python train.py --hidden_size=192 --head_dim=32 --vocab_size=8192 --norm_place="pre" --norm_eps=1e-05 --rope_theta=360000.0 --attn_scale=0.177 --parallel_block=false --init_std_qkv=0.0313 --final_lr_fraction=0.0 --z_loss=0.0001 --max_steps=13794 --dataset="wikipedia_en"
Each number is 50 + 10 x the weight over the matrix's rms, rounded and kept within 0 to 99. Layers, rows and columns count from 0.

# down: layer 4 MLP down (transposed), 768x192, rms 0.0569, rows 147-182, columns 96-191
# up: layer 4 MLP up, 768x192, rms 0.0791, rows 148-183, columns 96-191
down147:56 32 64 58 45 59 54 70 53 62 50 48 60 54 41 44 58 51 47 41 35 41 46 53 57 43 49 39 55 53 54 63 67 60 56 61 74 56 47 40 47 53 42 49 57 59 58 63 58 31 53 54 56 40 62 47 47 43 56 45 55 52 58 35 48 54 55 51 60 67 56 46 47 54 68 45 56 55 51 44 45 36 49 45 34 52 54 33 44 30 45 46 37 38 62 40
up148:63 61 33 49 40 55 46 65 77 60 40 64 52 88 50 57 63 32 68 41 53 57 44 59 58 57 46 54 59 54 57 59 30 43 35 57 70 45 46 50 39 41 48 39 51 49 67 57 51 52 75 44 68 57 58 34 49 57 42 56 50 42 56 37 60 23 50 58 62 73 47 43 41 53 17 45 34 66 72 58 60 48 46 39 62 37 71 58 75 61 44 49 47 47 53 56
down148:45 42 56 65 36 55 38 46 62 47 49 27 55 42 45 61 51 54 45 57 56 59 40 48 18 17 37 45 66 49 55 33 46 29 87 64 63 62 56 59 59 28 24 55 67 40 60 60 55 53 49 61 50 50 52 38 54 36 32 64 54 64 47 82 63 53 66 60 55 29 42 58 54 60 50 27 49 45 66 57 51 46 23 58 69 54 40 54 37 56 73 64 56 50 30 60
up149:53 49 55 49 50 44 53 45 49 41 50 42 57 53 48 51 41 51 39 50 49 54 54 47 53 40 48 47 50 51 44 48 45 51 52 48 53 46 55 41 53 46 50 46 42 51 51 50 45 47 55 48 49 46 48 51 51 48 41 50 58 57 49 52 54 43 53 51 49 54 47 53 42 52 50 49 55 43 48 51 50 49 56 50 48 46 54 55 49 50 50 54 43 43 57 54
down149:48 51 48 53 52 49 50 54 54 58 52 49 49 50 54 49 51 51 56 51 47 47 55 48 51 53 53 51 53 45 50 50 48 51 49 54 53 51 51 55 47 53 49 51 52 46 51 51 54 50 47 51 49 56 50 52 51 49 55 50 51 48 51 51 51 52 47 49 48 45 50 51 54 48 50 49 43 51 53 49 46 50 48 49 54 53 52 45 51 50 50 52 53 51 50 49
up150:48 41 43 50 53 49 32 54 42 53 52 37 55 47 54 44 52 39 62 57 48 62 53 64 53 38 54 49 47 46 45 60 50 56 48 49 49 50 58 35 64 53 57 42 50 49 42 60 58 65 71 63 50 52 50 56 49 40 39 59 47 54 45 52 54 42 64 52 37 45 48 37 44 52 59 49 54 50 48 51 58 56 48 53 56 36 56 60 53 59 38 40 51 47 52 48
down150:49 47 53 53 48 59 57 48 63 47 52 49 48 45 47 51 52 44 42 60 45 47 52 44 45 48 46 45 47 52 60 47 47 45 42 54 49 45 49 51 39 42 36 47 48 48 57 40 41 42 33 51 53 42 58 49 43 57 54 43 41 46 58 49 59 49 41 50 55 39 49 55 53 51 48 43 41 51 51 53 44 50 55 47 54 47 53 52 46 39 58 56 49 52 50 44
up151:44 70 26 38 45 75 44 56 62 59 55 58 47 60 50 34 67 43 55 48 36 36 41 62 60 64 41 57 63 58 49 46 43 43 48 46 51 62 56 33 45 63 28 44 57 50 49 50 52 58 61 58 84 56 55 47 55 47 40 65 48 50 20 32 61 82 43 41 56 50 32 63 21 46 54 62 42 52 66 50 33 52 75 38 46 25 28 39 50 59 46 40 51 44 50 28
down151:42 43 67 47 38 41 47 45 55 45 47 44 54 31 50 56 63 64 31 43 47 71 40 60 62 31 52 99 61 40 43 55 89 35 70 46 48 52 38 56 54 54 38 45 52 46 46 74 44 46 62 74 26 42 51 32 33 56 49 56 51 49 33 43 33 40 70 25 61 47 55 50 64 57 39 69 49 62 44 47 62 46 71 40 41 49 31 66 55 39 31 66 48 57 55 29
up152:52 52 51 61 46 60 53 54 54 58 54 48 46 66 54 60 60 62 58 54 55 58 53 63 55 55 58 40 48 54 44 44 38 52 35 37 36 61 35 45 38 56 52 50 53 51 53 45 52 49 58 38 49 49 57 51 67 28 57 57 50 65 65 40 54 56 47 43 59 43 55 51 46 52 48 49 37 53 61 42 42 50 58 46 54 52 54 51 65 60 51 50 47 48 57 42
down152:50 46 49 57 44 50 63 69 59 93 60 54 72 74 56 60 67 53 76 59 45 75 56 62 57 55 50 00 54 58 28 65 47 51 27 30 50 64 23 42 52 70 49 55 68 42 61 44 27 39 72 16 66 61 80 39 65 00 72 45 60 55 52 38 63 37 35 36 58 28 53 74 40 66 42 71 39 59 69 36 43 81 68 28 49 38 65 41 52 76 49 31 46 35 72 16
up153:28 35 28 61 46 69 46 60 62 61 68 60 39 52 33 68 51 44 68 68 46 46 62 74 43 57 42 47 58 48 49 56 67 72 34 39 43 54 55 58 41 54 45 59 63 73 65 46 42 58 58 43 25 76 55 50 69 47 22 66 84 60 40 62 35 51 72 34 45 55 35 39 28 51 15 48 65 41 65 45 46 39 52 47 51 17 35 51 59 68 37 58 63 68 51 51
down153:63 52 75 37 65 34 41 52 59 50 42 30 71 48 67 44 35 44 59 28 54 78 29 39 53 44 45 79 41 74 42 33 31 55 28 41 48 37 28 66 50 50 49 54 33 52 55 48 63 48 53 28 79 29 54 47 22 38 65 55 16 47 78 30 73 33 35 62 61 43 66 64 61 61 74 53 46 74 60 53 45 56 36 61 52 78 67 57 53 47 73 55 48 22 36 57
up154:42 42 43 53 46 47 52 52 53 53 50 48 57 48 48 52 44 44 46 61 45 50 49 46 51 65 50 51 55 52 56 45 50 42 55 49 37 61 53 44 48 45 50 57 56 45 54 42 55 51 49 50 50 53 45 49 45 55 53 48 49 47 53 46 46 51 49 49 61 46 52 50 50 52 46 46 55 44 55 50 50 42 44 53 47 44 54 39 45 53 40 48 47 54 42 47
down154:54 55 54 51 54 55 50 47 47 43 49 53 45 54 49 48 51 52 52 46 50 50 51 51 50 44 48 45 55 53 53 55 54 50 53 49 54 46 50 53 51 55 50 49 47 52 49 52 49 48 51 44 52 46 57 55 54 49 52 51 49 52 47 46 48 50 53 53 42 56 51 51 52 47 54 54 51 53 47 52 49 51 54 49 52 52 49 55 53 48 51 52 53 46 52 46
up155:61 55 82 43 58 44 63 60 58 56 48 39 52 63 44 77 38 43 51 42 44 63 44 35 26 46 50 50 44 47 59 65 40 47 46 69 73 55 60 63 51 46 49 40 55 68 45 34 39 48 56 28 61 43 53 60 34 40 45 68 38 43 85 63 42 51 44 53 60 50 49 52 57 56 57 55 56 44 41 50 42 67 32 49 45 52 74 52 50 42 73 51 78 65 48 44
down155:21 59 34 77 62 44 54 46 47 25 42 50 48 44 51 30 61 46 45 60 49 48 69 78 71 44 57 46 57 34 54 49 55 40 67 32 29 53 46 36 49 43 43 72 57 21 43 75 58 32 56 63 44 28 41 38 62 61 48 37 49 50 31 33 59 52 20 52 41 55 28 57 41 52 46 63 53 45 71 40 66 27 74 39 59 16 44 54 63 42 48 57 33 41 34 41
up156:73 47 37 32 40 44 72 58 56 53 53 55 61 63 48 67 35 50 55 50 51 46 58 33 44 50 70 46 52 40 36 54 41 75 44 53 57 57 48 57 63 40 30 30 33 43 70 36 56 37 57 65 68 65 48 42 37 40 46 36 44 55 24 68 53 47 32 50 53 56 61 55 58 88 36 60 43 49 59 39 59 58 44 39 41 61 51 45 41 51 76 51 45 67 52 61
down156:35 51 34 64 65 42 43 47 63 49 50 58 44 53 69 46 64 69 43 55 61 53 50 68 57 65 48 69 37 43 63 44 48 59 58 29 29 30 58 53 46 57 62 56 47 52 54 55 57 49 47 26 51 56 60 26 68 54 53 34 66 59 60 43 57 67 66 71 29 54 38 49 50 26 68 31 51 49 38 73 50 46 50 56 48 40 43 35 38 76 23 62 46 62 28 45
up157:51 53 55 34 62 47 62 49 47 54 46 43 41 46 42 47 36 36 67 46 55 53 47 46 51 34 46 51 46 60 55 55 62 60 43 68 62 61 40 36 28 43 48 62 41 53 48 62 37 61 60 45 59 39 29 43 41 44 47 58 46 56 49 54 59 60 42 41 76 46 47 51 47 61 63 65 40 60 59 31 63 53 53 53 72 67 50 50 48 37 58 56 56 49 36 47
down157:48 58 44 52 38 38 50 40 52 49 58 41 51 54 52 51 61 50 43 45 41 56 76 64 51 56 49 53 46 47 46 51 42 54 59 44 47 29 46 69 61 67 43 40 62 30 49 49 66 44 35 56 46 45 60 39 49 50 51 45 48 62 46 48 65 51 56 57 35 47 51 56 45 68 50 30 64 67 46 59 44 29 47 50 41 43 36 43 40 61 37 51 52 43 57 49
up158:50 50 44 52 51 47 54 42 55 46 56 51 52 49 50 53 50 51 49 55 53 51 48 49 48 45 51 51 50 48 48 49 47 41 46 47 51 51 48 46 44 48 56 53 48 47 51 45 45 48 45 51 48 45 52 47 56 54 52 50 47 54 48 54 51 45 54 45 51 52 50 52 46 49 50 52 46 52 52 54 52 54 44 48 50 55 52 50 47 50 51 55 48 47 49 50
down158:52 49 52 50 49 52 50 53 47 52 48 49 52 53 50 49 51 49 53 48 49 51 51 50 50 52 48 53 50 50 51 50 50 49 52 51 51 50 48 54 50 55 49 48 52 52 49 52 53 50 49 47 53 50 49 49 50 48 49 51 51 49 49 49 47 51 48 51 50 48 48 48 51 47 49 52 52 44 49 50 50 51 52 52 49 51 49 51 50 50 49 48 47 52 51 50
up159:47 46 44 32 66 46 40 58 58 51 67 50 49 36 26 41 58 35 57 65 88 71 41 48 58 46 51 54 53 70 28 55 21 23 44 46 45 72 52 51 51 60 55 55 43 48 44 41 71 39 51 61 68 66 62 53 62 37 53 53 63 19 42 26 64 39 36 57 52 44 45 43 58 43 44 52 45 38 64 48 45 34 47 44 51 33 59 42 38 53 73 39 59 30 34 42
down159:48 45 52 57 36 58 55 58 42 43 42 55 57 53 74 57 43 55 33 44 44 64 44 39 41 49 52 37 52 63 44 47 69 45 53 56 40 30 59 51 50 55 50 45 53 53 66 53 37 56 55 34 53 42 35 46 48 60 53 44 46 60 58 65 30 59 53 34 49 63 40 47 31 57 36 64 66 70 47 65 50 60 57 55 60 56 52 71 48 48 46 52 31 54 58 64
up160:50 59 50 61 44 39 51 54 54 49 58 30 62 50 42 40 47 69 53 42 63 37 44 49 46 56 56 46 48 50 28 56 51 58 41 39 51 55 50 36 78 59 32 35 42 46 50 59 54 65 59 63 47 47 53 20 31 51 43 40 46 44 37 56 59 43 27 37 57 41 43 49 53 81 44 60 28 38 47 49 75 77 53 42 38 50 49 48 45 42 63 38 47 55 51 39
down160:49 47 55 56 44 76 50 36 38 51 34 67 14 33 56 54 44 41 46 58 58 58 68 28 35 63 57 89 33 56 64 34 31 48 81 63 41 48 41 69 28 44 74 65 37 35 59 47 41 45 34 42 61 63 62 40 79 38 52 48 68 62 51 42 55 48 87 69 34 67 52 51 61 16 70 43 69 48 57 42 06 26 39 56 81 66 63 42 63 64 21 58 27 48 42 41
up161:49 41 51 56 49 47 39 52 54 43 49 41 52 54 39 41 46 43 54 48 48 55 59 51 51 41 44 54 49 52 50 55 37 52 47 50 55 45 54 46 60 58 47 44 49 51 44 54 56 53 59 54 55 47 51 50 57 45 48 48 46 45 51 53 55 61 50 53 37 56 53 47 50 47 56 49 49 30 52 50 58 63 60 50 53 51 54 47 51 49 43 39 53 46 60 41
down161:53 55 54 48 47 54 53 56 42 55 51 56 49 46 61 48 51 47 46 53 49 40 46 44 46 53 52 41 54 49 50 46 52 49 46 49 49 51 47 54 38 50 52 55 51 45 54 53 48 46 43 50 44 48 59 47 45 53 49 50 51 54 51 48 59 42 45 55 60 45 46 54 54 53 47 51 47 56 46 57 44 50 42 48 47 49 55 52 55 44 51 50 51 50 44 55
up162:65 40 75 41 53 48 50 41 35 61 72 53 53 55 38 50 48 58 47 45 29 58 57 37 46 48 65 49 41 43 66 47 61 61 55 68 49 45 46 51 48 57 55 44 45 74 58 49 41 63 50 35 57 68 54 57 45 41 39 77 51 43 81 64 54 53 58 60 43 40 57 36 54 45 43 58 52 57 40 47 25 70 31 38 36 37 68 60 45 55 57 47 87 73 54 37
down162:36 42 37 63 58 52 56 65 55 31 33 58 49 56 66 34 51 52 42 67 43 50 72 71 64 51 55 42 66 43 41 76 35 34 48 48 50 59 44 27 56 52 32 73 47 34 26 45 65 26 31 67 31 32 46 42 50 76 44 28 48 74 00 30 50 44 34 42 44 51 38 61 37 71 55 44 45 59 77 47 71 14 77 50 70 48 41 32 50 33 34 55 02 31 69 51
up163:43 45 56 57 49 33 51 53 52 57 56 46 66 58 50 65 35 48 50 56 55 54 41 42 41 50 55 51 61 39 51 52 40 48 57 49 46 53 60 35 46 49 49 54 52 59 53 62 48 37 40 52 54 59 36 50 55 47 47 46 55 51 51 35 53 39 49 43 51 55 62 51 43 52 49 56 53 49 52 49 65 45 51 49 57 53 61 63 50 47 56 46 47 51 45 54
down163:53 51 52 46 44 60 51 50 38 44 46 56 36 50 50 41 59 52 52 45 52 45 56 47 55 58 49 49 50 59 50 49 54 50 48 56 55 43 40 57 52 59 54 50 47 43 48 46 52 56 53 41 49 49 56 48 50 49 56 54 48 46 52 54 53 55 49 57 49 50 54 52 55 50 49 45 52 46 41 51 49 50 47 53 45 42 46 44 56 48 46 55 49 43 43 53
up164:55 51 43 49 58 59 55 47 51 54 51 53 48 48 48 52 46 50 42 62 54 55 54 44 51 50 38 51 58 52 44 50 53 42 54 54 38 52 50 47 40 52 60 54 45 45 48 51 56 47 40 45 58 53 61 48 55 57 43 54 51 35 47 45 48 49 56 56 56 33 40 69 51 52 58 50 31 39 52 49 50 47 41 48 52 55 46 40 55 54 59 63 48 47 47 44
down164:50 47 56 51 46 46 43 55 50 49 51 47 54 51 51 53 53 51 59 41 49 53 48 50 54 52 48 47 44 50 53 53 49 53 44 51 54 55 44 56 54 46 48 45 57 49 46 45 54 54 50 50 52 42 42 50 52 44 58 41 52 60 50 51 46 50 50 49 43 55 54 45 46 47 47 52 62 56 48 50 46 52 52 52 50 51 51 54 44 47 44 50 59 54 50 52
up165:45 65 54 53 51 21 38 51 48 49 56 31 64 58 60 45 39 56 62 33 52 44 40 54 26 35 47 43 42 60 38 59 54 66 48 31 55 41 40 42 54 58 47 35 40 41 67 57 57 76 50 56 39 55 59 24 36 51 56 46 49 40 44 45 60 35 60 49 59 27 47 48 48 74 63 53 49 73 49 50 59 60 40 36 31 50 48 29 34 59 71 44 50 47 43 57
down165:51 54 38 52 29 67 38 36 41 48 54 56 10 49 51 54 45 40 63 71 57 62 70 39 50 56 57 34 42 27 68 35 33 48 81 69 37 46 48 54 42 34 54 81 36 54 49 48 17 49 48 46 53 60 38 42 77 36 57 47 57 61 56 47 29 43 87 74 37 57 57 58 72 19 44 43 63 23 58 61 33 44 33 56 76 46 48 44 65 53 20 56 58 80 44 58
up166:44 53 32 53 50 45 47 43 44 54 50 61 65 59 58 61 35 39 48 61 61 54 45 39 41 40 57 50 66 48 47 39 49 54 56 47 55 50 45 40 58 51 47 51 47 42 55 53 36 48 55 58 37 44 53 49 39 43 46 44 48 43 47 52 60 37 60 53 47 43 58 58 45 42 54 51 61 50 51 54 57 47 45 49 57 56 55 63 59 60 49 55 49 46 47 54
down166:42 49 55 46 54 52 51 56 61 57 50 43 39 54 41 49 52 50 52 42 37 56 60 56 49 54 48 42 47 45 51 61 58 56 45 51 62 48 59 59 52 50 53 46 49 58 45 46 63 54 44 42 54 59 53 55 50 51 62 50 51 56 48 51 49 56 48 46 44 53 47 48 51 55 52 52 43 46 47 42 40 57 60 52 49 38 50 42 41 41 56 52 50 54 52 45
up167:42 49 58 56 57 51 24 54 38 66 64 54 53 44 24 47 72 43 46 42 59 47 50 54 53 12 69 58 74 49 25 58 48 28 46 40 41 52 35 75 43 42 64 43 76 61 42 33 32 64 51 44 77 64 50 54 64 45 66 36 58 57 33 52 48 58 42 48 52 47 64 36 49 44 38 38 38 54 48 58 60 35 65 47 52 58 54 57 37 49 48 46 53 42 33 38
down167:57 26 45 39 49 53 68 37 53 32 52 63 39 62 56 54 52 44 54 50 54 48 54 32 76 89 38 28 10 50 64 46 31 60 65 66 62 60 40 43 55 51 60 55 25 38 57 51 52 66 45 80 49 58 38 48 53 49 52 60 39 28 69 37 47 40 52 40 53 64 53 64 53 52 56 61 62 44 43 52 66 47 34 48 54 47 46 40 58 56 54 62 44 56 52 75
up168:78 47 22 23 67 60 54 62 56 55 52 62 32 55 52 80 41 38 49 45 37 69 64 52 63 66 43 44 50 42 38 41 34 50 70 62 43 63 42 51 44 73 50 48 41 59 47 50 40 83 37 28 89 66 52 63 63 58 43 64 77 37 48 55 46 58 63 69 47 53 57 42 47 46 46 42 50 60 66 54 38 48 60 43 44 76 57 35 62 71 60 34 36 60 39 58
down168:49 44 78 48 43 72 55 40 34 44 62 50 24 44 42 62 61 57 22 51 39 37 40 40 36 42 31 78 58 38 63 47 57 18 46 42 66 49 66 69 51 45 68 65 67 41 69 56 33 27 43 44 10 56 69 11 40 53 59 31 49 64 61 72 58 38 66 29 27 52 72 65 78 57 39 55 61 42 32 57 51 41 40 79 75 54 62 53 34 28 38 70 81 59 62 50
up169:39 40 62 56 56 61 55 52 39 44 56 80 45 50 52 38 29 41 49 52 38 43 44 45 62 35 64 52 59 39 57 53 63 48 35 68 60 56 59 64 26 45 73 51 53 53 64 29 43 61 46 47 47 43 59 35 39 49 44 61 56 42 64 70 59 40 53 52 37 38 60 52 60 65 68 46 51 72 47 51 45 68 93 48 32 47 46 38 40 55 51 45 46 57 52 46
down169:69 74 44 46 45 39 45 38 62 58 31 44 57 35 56 40 61 48 49 60 53 57 43 60 43 50 43 39 60 69 51 50 54 51 58 31 38 63 44 43 93 54 31 51 62 54 37 60 52 40 62 46 56 59 52 84 61 58 58 43 23 33 41 39 57 50 39 44 64 63 52 53 54 38 39 55 64 35 57 42 43 55 16 58 77 42 73 54 63 59 54 58 51 44 46 56
up170:55 58 39 53 57 53 56 43 50 41 49 55 42 50 49 49 56 49 51 50 60 43 50 53 46 34 48 49 41 45 52 45 50 47 45 50 57 44 44 55 51 54 48 42 51 42 53 46 45 51 46 50 51 47 61 47 43 53 55 55 48 40 45 63 50 53 46 53 41 58 50 50 53 48 50 55 42 47 50 49 49 57 45 44 47 63 43 55 62 50 60 56 57 43 50 43
down170:45 45 56 45 45 43 47 49 52 59 51 45 57 47 54 49 50 48 50 47 51 59 51 51 47 57 49 56 51 49 46 48 51 49 50 47 50 56 53 49 51 47 48 56 59 57 51 49 51 50 51 50 49 55 45 44 51 49 47 48 52 53 54 47 50 51 49 51 60 46 45 48 51 53 48 49 51 47 52 47 57 45 49 56 51 45 50 42 44 52 46 50 45 55 52 53
up171:48 47 51 44 50 49 45 50 52 50 50 41 52 53 47 48 41 48 50 50 46 53 50 51 52 48 51 48 51 54 41 51 48 42 51 52 46 43 50 50 53 53 53 43 45 46 46 54 56 54 55 59 47 51 47 52 50 49 42 52 52 48 45 48 51 52 51 63 45 53 57 55 50 53 56 38 48 37 53 50 57 52 51 45 53 47 50 50 48 49 46 54 50 52 55 44
down171:54 49 50 50 51 52 49 52 47 48 49 52 49 48 48 50 54 51 51 45 49 40 51 49 52 55 52 46 53 43 53 51 49 51 50 49 52 51 47 53 49 49 48 52 52 52 52 44 47 48 46 45 48 48 53 49 50 52 50 45 51 51 54 50 51 49 51 49 46 49 46 48 54 52 49 57 52 54 48 52 47 52 51 51 48 49 51 49 52 52 49 51 50 45 51 55
up172:52 56 60 57 42 58 64 54 43 61 49 48 52 71 56 52 49 62 61 44 39 59 40 58 55 42 62 39 46 52 51 61 39 43 38 44 53 58 34 44 53 44 52 54 54 59 53 49 39 35 56 43 49 46 53 65 63 31 48 59 44 58 50 59 47 61 37 42 59 38 50 42 33 56 47 47 41 51 63 39 60 53 66 42 51 50 63 52 48 50 44 50 47 49 53 37
down172:47 54 45 59 53 51 60 71 60 74 49 56 69 67 55 56 61 51 72 55 48 67 48 65 54 58 54 00 61 56 34 42 42 54 39 36 51 66 25 37 51 68 49 46 63 43 64 35 33 50 68 10 69 59 71 32 60 03 76 34 62 46 64 41 56 43 44 44 54 40 36 71 41 59 57 63 39 59 63 37 42 67 73 39 52 32 61 49 51 69 40 44 42 40 59 21
up173:63 59 39 42 40 20 38 65 43 63 45 62 38 62 66 77 55 87 52 61 60 55 50 62 39 54 27 33 57 38 31 45 48 36 39 63 47 43 50 47 83 55 54 46 61 39 68 51 46 24 48 35 42 45 71 57 38 51 69 65 59 60 56 48 53 50 47 42 42 46 71 61 39 41 32 41 50 49 54 42 42 38 57 42 48 31 59 51 80 46 43 53 63 45 67 65
down173:51 63 40 67 35 53 66 61 55 54 25 43 39 57 26 42 86 47 54 38 77 30 41 67 67 64 32 22 44 61 37 47 48 28 59 13 49 74 49 54 59 51 44 62 66 26 49 50 54 15 71 35 57 56 69 57 57 31 73 43 69 52 36 22 37 42 33 52 64 50 55 54 43 39 40 70 36 37 55 31 53 28 68 37 62 52 52 59 80 62 36 47 31 56 58 53
up174:26 46 85 43 67 34 46 45 45 54 63 23 80 55 55 66 41 62 37 65 40 42 44 46 38 47 50 49 55 65 54 56 54 67 51 53 55 49 53 47 25 34 47 35 68 51 46 39 51 24 55 50 52 55 64 52 68 45 60 30 44 67 35 55 33 39 46 45 56 55 63 41 41 45 46 44 64 42 60 49 44 55 53 49 55 30 65 48 38 51 56 50 53 29 49 50
down174:53 45 27 54 44 69 42 58 21 40 36 58 35 36 52 34 66 49 51 40 67 60 55 51 55 52 51 42 70 40 47 43 42 40 54 55 62 66 55 53 57 61 35 65 26 70 62 64 53 66 41 53 50 34 51 57 35 54 38 58 55 47 54 36 49 53 63 55 51 49 39 46 62 39 49 69 50 50 60 51 54 65 37 63 44 60 60 50 58 57 48 55 43 81 42 48
up175:23 49 52 64 45 48 45 57 45 55 64 38 68 53 52 41 57 29 58 55 58 53 46 49 59 46 55 52 52 50 43 59 48 60 48 47 46 45 51 40 45 55 47 71 54 58 49 64 47 49 54 60 38 62 47 56 44 36 44 39 68 62 44 44 58 55 54 49 43 53 52 31 61 64 50 55 56 37 58 54 59 47 50 39 53 48 52 54 53 56 46 59 56 59 53 49
down175:66 46 47 41 49 59 58 46 56 54 40 63 36 46 57 58 52 48 50 53 38 46 50 49 56 55 50 44 44 54 70 44 45 48 50 50 50 49 49 60 46 51 53 37 49 46 47 35 49 53 54 32 56 48 51 54 59 53 49 57 40 43 46 51 42 45 45 50 52 44 52 69 34 45 49 50 46 60 44 47 53 45 47 57 53 50 46 46 57 43 50 53 49 38 36 47
up176:60 47 59 42 46 53 49 57 51 46 59 51 49 48 48 46 46 43 48 50 58 50 54 47 61 52 44 55 50 51 58 48 56 48 54 56 57 44 47 60 46 52 43 39 44 47 52 50 55 54 60 39 56 53 59 55 53 55 54 42 56 41 48 57 43 68 49 50 50 35 38 60 56 52 53 39 51 46 45 44 55 40 56 60 47 38 33 45 50 46 55 50 50 44 59 54
down176:46 51 45 50 52 46 51 52 48 52 42 52 48 51 49 57 53 51 52 49 49 47 53 56 43 48 50 37 48 42 45 46 45 51 46 43 43 53 49 49 54 48 55 49 55 55 42 52 49 46 49 56 41 53 48 41 43 46 56 47 46 52 51 47 50 40 52 54 48 56 51 51 44 48 51 53 42 55 49 48 46 57 47 43 58 54 60 53 43 58 42 48 54 58 52 49
up177:57 67 57 50 57 37 58 50 58 68 34 65 69 53 52 58 64 68 52 56 54 78 62 44 34 52 57 35 46 41 54 68 45 62 50 59 51 65 52 50 51 39 50 42 49 38 34 49 52 42 44 61 52 55 43 64 54 51 49 40 56 59 46 68 50 44 64 57 43 60 43 53 86 64 54 54 67 49 42 43 26 60 49 53 51 50 47 57 44 55 36 52 31 68 39 32
down177:35 67 39 61 62 51 46 27 53 41 60 42 63 38 57 58 41 57 49 60 57 42 40 71 60 57 71 34 53 52 74 49 54 39 40 34 53 30 67 62 59 59 38 53 60 64 74 64 62 49 54 50 38 46 69 38 58 65 55 42 65 57 39 36 50 47 39 44 48 57 45 54 39 36 38 49 66 46 28 44 70 43 69 39 65 22 35 39 37 37 59 53 43 33 37 46
up178:31 45 69 67 37 71 45 56 39 48 48 54 86 82 35 11 52 60 42 40 46 52 40 40 51 41 42 51 45 37 46 55 52 18 46 41 61 46 51 56 28 23 40 56 77 27 30 43 33 31 54 41 42 61 61 57 73 50 55 23 31 62 70 48 51 39 31 36 48 33 73 61 66 53 48 43 43 49 41 51 72 39 37 48 56 47 65 57 59 35 43 39 56 44 55 49
down178:61 42 16 31 55 53 51 33 55 54 55 53 35 29 50 86 61 66 47 65 48 35 44 46 88 72 46 74 34 83 40 56 43 71 47 36 40 62 34 55 63 85 74 50 21 63 63 53 49 54 43 78 67 66 37 63 35 57 73 78 62 32 44 47 65 60 60 59 68 67 27 68 43 39 55 61 42 47 19 64 44 57 64 44 37 43 40 59 36 64 50 46 47 31 35 58
up179:60 63 55 45 53 55 54 52 44 46 49 54 51 49 52 47 55 52 53 52 51 47 53 55 47 45 55 48 55 50 45 55 55 57 50 49 41 50 37 48 49 57 54 51 41 52 46 60 52 48 46 52 59 55 51 56 47 51 48 54 46 44 50 55 54 60 51 52 34 49 45 49 65 56 59 49 45 46 54 50 44 52 44 52 53 52 41 61 63 58 59 54 51 45 41 50
down179:40 46 49 49 53 47 50 49 54 51 50 44 51 48 48 50 51 48 51 42 50 53 47 49 57 55 53 45 48 54 52 49 45 47 52 50 57 50 54 46 47 44 52 52 61 47 48 46 49 49 50 52 46 50 47 45 56 46 51 55 50 54 46 50 45 46 47 52 54 47 54 49 42 44 46 54 59 55 45 47 54 51 50 51 46 49 55 39 44 44 46 49 48 53 55 55
up180:62 28 38 58 38 59 56 46 59 38 55 55 48 63 51 41 38 58 55 52 51 55 62 55 47 50 51 60 47 59 49 56 42 39 49 47 76 58 72 44 39 48 49 38 44 45 38 43 39 42 59 51 49 47 45 49 64 54 48 56 58 53 73 34 43 54 44 51 52 45 57 61 51 52 58 55 33 28 53 49 43 42 46 51 64 45 53 38 60 44 64 46 42 56 65 62
down180:54 62 58 48 59 44 44 52 43 68 51 46 50 35 47 66 52 36 41 59 64 37 43 44 56 45 48 30 55 50 47 39 51 49 48 53 37 44 29 58 57 58 40 45 62 53 50 55 54 52 47 51 50 50 65 53 32 43 57 47 50 41 39 64 64 56 62 50 58 54 42 47 61 55 40 41 63 57 51 52 51 56 49 51 22 53 55 56 42 63 38 52 57 35 27 45
up181:53 44 54 47 49 54 49 51 53 47 49 54 47 44 53 47 40 47 47 52 53 49 52 53 53 59 45 48 39 48 52 48 50 48 52 51 52 54 55 62 48 49 45 55 51 45 54 45 51 48 54 52 51 51 55 50 53 51 50 55 54 53 47 52 45 53 52 49 56 48 51 51 46 48 44 42 47 49 48 51 55 45 49 53 44 42 43 39 49 42 50 51 46 52 55 50
down181:51 50 49 54 52 50 52 51 51 47 51 49 49 53 46 52 52 52 49 49 48 49 49 47 46 47 49 50 51 51 53 47 50 54 50 50 48 50 50 50 51 52 53 48 50 53 49 51 50 52 45 52 50 53 49 51 50 49 52 45 51 50 52 49 51 51 48 48 46 50 47 48 52 48 51 48 49 52 49 51 50 50 50 48 52 51 50 55 49 57 48 50 54 49 51 47
up182:57 50 62 43 49 48 51 62 51 54 47 58 53 54 45 52 56 54 54 50 53 51 58 44 48 50 50 60 49 49 52 59 51 60 49 51 56 54 52 52 54 58 50 33 45 48 47 54 43 51 58 42 66 56 50 51 47 49 52 51 49 48 49 51 40 61 49 42 48 45 50 50 54 47 53 57 51 58 44 45 44 47 50 62 46 45 42 47 42 50 43 46 50 45 55 54
down182:45 52 46 55 50 53 47 46 52 43 50 50 46 46 49 49 53 48 49 54 50 49 48 46 49 48 50 34 50 50 50 46 48 48 52 48 49 44 52 50 46 48 57 55 45 50 51 41 52 49 49 56 41 45 47 43 48 50 52 52 53 52 52 51 54 47 53 56 58 50 52 48 48 53 49 45 52 52 51 54 55 53 49 45 47 52 55 51 52 50 54 49 46 52 49 48
up183:47 39 39 52 28 55 54 44 34 42 57 56 72 58 40 54 45 66 63 41 63 34 47 44 55 60 39 45 72 38 36 47 66 55 42 45 53 52 47 19 56 51 54 46 46 55 43 36 57 54 60 51 34 53 47 46 40 36 31 43 36 29 60 48 65 64 43 07 39 61 40 42 49 68 52 42 32 20 55 54 62 79 38 50 32 49 47 83 73 54 58 28 55 65 61 42